Weights of a small GPT-style language model, trained from scratch on English Wikipedia.
Size: MLP 512 SwiGLU, 8.66M parameters.
Architecture: RMSNorm before each block, rotary positions, untied embeddings.
Each number is 50 + 10 x the weight over its row's rms, rounded and kept within 0 to 99. Layers, rows and columns count from 0. The size before them is the row's rms in percent of the matrix's.

# layer 4 MLP up, 512x192, rms 0.0792, rows 94-115, columns 0-63
098:41 58 71 38 51 55 31 40 70 57 55 47 51 56 48 53 46 48 53 62 58 72 39 44 41 47 54 65 47 51 40 45 45 54 45 44 33 48 60 49 48 28 76 52 40 46 54 54 51 51 53 54 58 53 37 56 63 77 51 38 60 36 46 52
122:52 43 39 54 46 37 55 43 59 66 43 43 60 48 49 47 66 59 69 33 53 50 38 45 48 53 44 38 68 46 39 24 64 56 48 63 66 58 32 44 44 54 74 57 55 53 35 33 34 55 44 32 49 30 48 50 55 60 45 36 55 47 62 42
098:52 53 60 51 50 56 58 41 38 58 54 47 29 47 33 65 52 49 52 67 47 44 56 65 61 45 38 58 45 62 42 70 41 52 59 51 51 32 28 48 56 59 54 53 48 55 32 49 48 49 54 72 61 47 35 46 61 46 55 79 52 45 46 46
097:53 36 42 38 74 47 50 43 51 48 57 39 55 46 61 39 59 46 44 53 46 37 70 53 65 54 53 48 44 60 55 46 52 48 53 54 63 59 69 52 42 62 47 68 36 47 43 55 55 44 34 40 51 55 36 61 52 54 46 50 57 51 54 53
100:47 42 50 54 64 56 48 62 48 53 47 43 58 20 54 61 40 49 58 41 39 56 33 61 49 44 38 53 43 19 42 44 39 59 47 39 48 51 49 65 53 52 60 46 44 52 38 50 58 32 46 53 47 69 74 50 37 46 74 49 39 50 40 64
105:71 40 56 60 52 62 52 66 56 48 51 37 60 51 63 62 47 68 58 57 49 57 57 49 59 65 49 49 42 54 51 37 41 60 35 50 56 53 31 56 50 55 36 42 51 51 52 60 53 33 60 53 56 48 57 57 50 49 37 44 75 56 68 40
093:42 58 44 30 57 33 36 41 49 56 45 41 40 54 34 60 55 56 40 57 37 55 53 40 54 56 47 60 45 34 50 46 41 54 40 43 35 50 64 51 38 40 43 56 48 45 56 33 61 41 64 55 42 77 51 59 49 76 44 52 41 38 47 67
119:49 36 39 54 66 62 53 56 71 56 39 50 53 49 33 59 45 51 49 48 53 55 59 53 49 48 64 52 31 40 40 43 61 66 46 66 49 35 50 54 56 55 57 20 54 30 57 58 64 45 59 42 61 55 69 44 55 46 57 74 51 69 47 56
080:42 51 64 32 46 41 39 51 68 60 59 40 44 51 62 52 57 56 51 57 68 52 42 51 46 35 50 60 43 65 52 51 32 42 53 39 46 45 58 35 56 60 37 54 50 57 35 47 55 64 34 56 59 60 54 52 62 54 48 58 54 52 53 45
109:43 45 60 56 48 48 42 54 44 48 43 63 50 40 48 38 44 44 46 52 63 53 55 49 31 42 41 36 53 38 45 53 62 59 50 46 34 58 39 61 59 47 36 41 45 66 55 39 41 61 44 31 48 48 31 63 29 56 59 41 52 45 60 45
100:64 57 54 68 48 42 52 51 63 49 60 51 64 39 32 43 49 54 54 45 48 55 38 43 55 49 67 57 34 58 33 50 52 62 50 55 42 50 31 54 46 46 56 63 39 36 47 60 38 57 44 58 62 49 74 60 63 48 35 58 42 50 83 66
064:50 40 45 44 51 45 63 46 47 51 57 35 55 39 65 31 68 36 62 49 43 54 52 54 50 51 45 62 54 49 49 57 57 57 54 51 53 55 35 42 39 68 54 51 34 54 55 47 46 46 41 56 63 45 52 52 47 39 34 43 53 52 46 61
098:37 53 46 56 49 57 31 30 35 52 62 69 65 60 58 39 49 54 69 50 50 35 51 23 59 56 50 47 67 52 59 54 61 45 40 60 42 51 46 61 44 37 43 43 59 43 46 51 36 47 53 40 49 49 67 41 46 58 41 55 56 69 58 63
103:45 44 41 60 51 54 52 53 30 51 51 66 45 34 52 44 41 30 54 47 46 43 50 58 41 50 63 58 36 58 52 57 49 37 59 65 55 54 43 41 39 51 45 50 70 49 56 58 53 49 50 67 50 46 57 35 62 44 49 65 42 41 32 51
096:59 57 55 38 27 50 52 54 47 64 46 41 48 67 50 46 41 69 31 42 52 63 63 71 57 36 35 60 51 53 47 67 67 53 52 33 37 39 70 66 56 67 55 50 65 53 31 51 50 53 59 52 69 49 51 66 52 47 71 51 62 41 54 60
078:69 43 58 50 70 51 64 34 56 38 79 54 57 49 54 45 49 55 54 61 36 52 54 43 52 60 45 47 32 46 37 40 46 57 45 55 49 47 46 33 65 49 61 48 44 41 66 51 53 54 51 53 49 38 43 58 65 60 36 57 36 44 50 57
106:35 32 57 56 60 43 56 48 88 59 47 41 42 50 45 51 59 37 40 53 68 48 51 32 50 32 54 62 43 51 44 62 54 49 47 66 37 49 37 36 47 67 50 55 34 49 52 39 58 43 66 54 71 48 44 55 70 33 50 51 44 52 75 65
106:44 29 67 43 38 44 44 33 38 42 52 56 50 43 46 49 53 39 68 53 53 39 61 66 61 51 69 72 58 38 61 40 39 49 38 31 31 49 50 55 61 59 34 68 41 53 46 37 52 34 50 44 55 52 47 55 44 57 54 58 50 49 49 51
109:48 49 23 34 61 39 43 52 43 40 52 61 39 43 52 37 51 40 62 45 70 73 48 46 63 58 37 57 42 62 47 65 41 49 67 35 48 41 50 57 38 43 40 49 55 49 50 50 43 63 47 49 34 36 43 63 63 40 48 44 56 39 68 52
092:35 42 52 61 52 68 50 47 52 46 66 49 31 40 49 47 54 59 31 46 53 70 59 68 53 52 50 57 21 49 43 43 41 39 60 52 25 36 52 49 63 59 31 53 58 30 43 55 45 39 50 45 51 50 75 54 42 45 50 41 35 48 55 53
099:22 42 37 33 51 52 56 43 44 57 66 51 49 56 50 59 55 40 45 42 55 49 35 60 49 44 45 59 51 51 46 41 54 48 69 47 47 56 59 58 52 32 39 71 49 45 34 43 36 48 43 55 38 45 38 39 53 40 51 54 52 38 55 53
101:55 79 66 50 52 56 54 53 41 52 35 47 44 65 49 47 52 50 47 56 47 54 45 53 62 47 56 57 55 48 55 45 48 50 54 47 53 43 45 29 60 49 37 66 54 52 48 48 52 65 41 51 53 41 63 71 58 74 59 50 42 58 49 44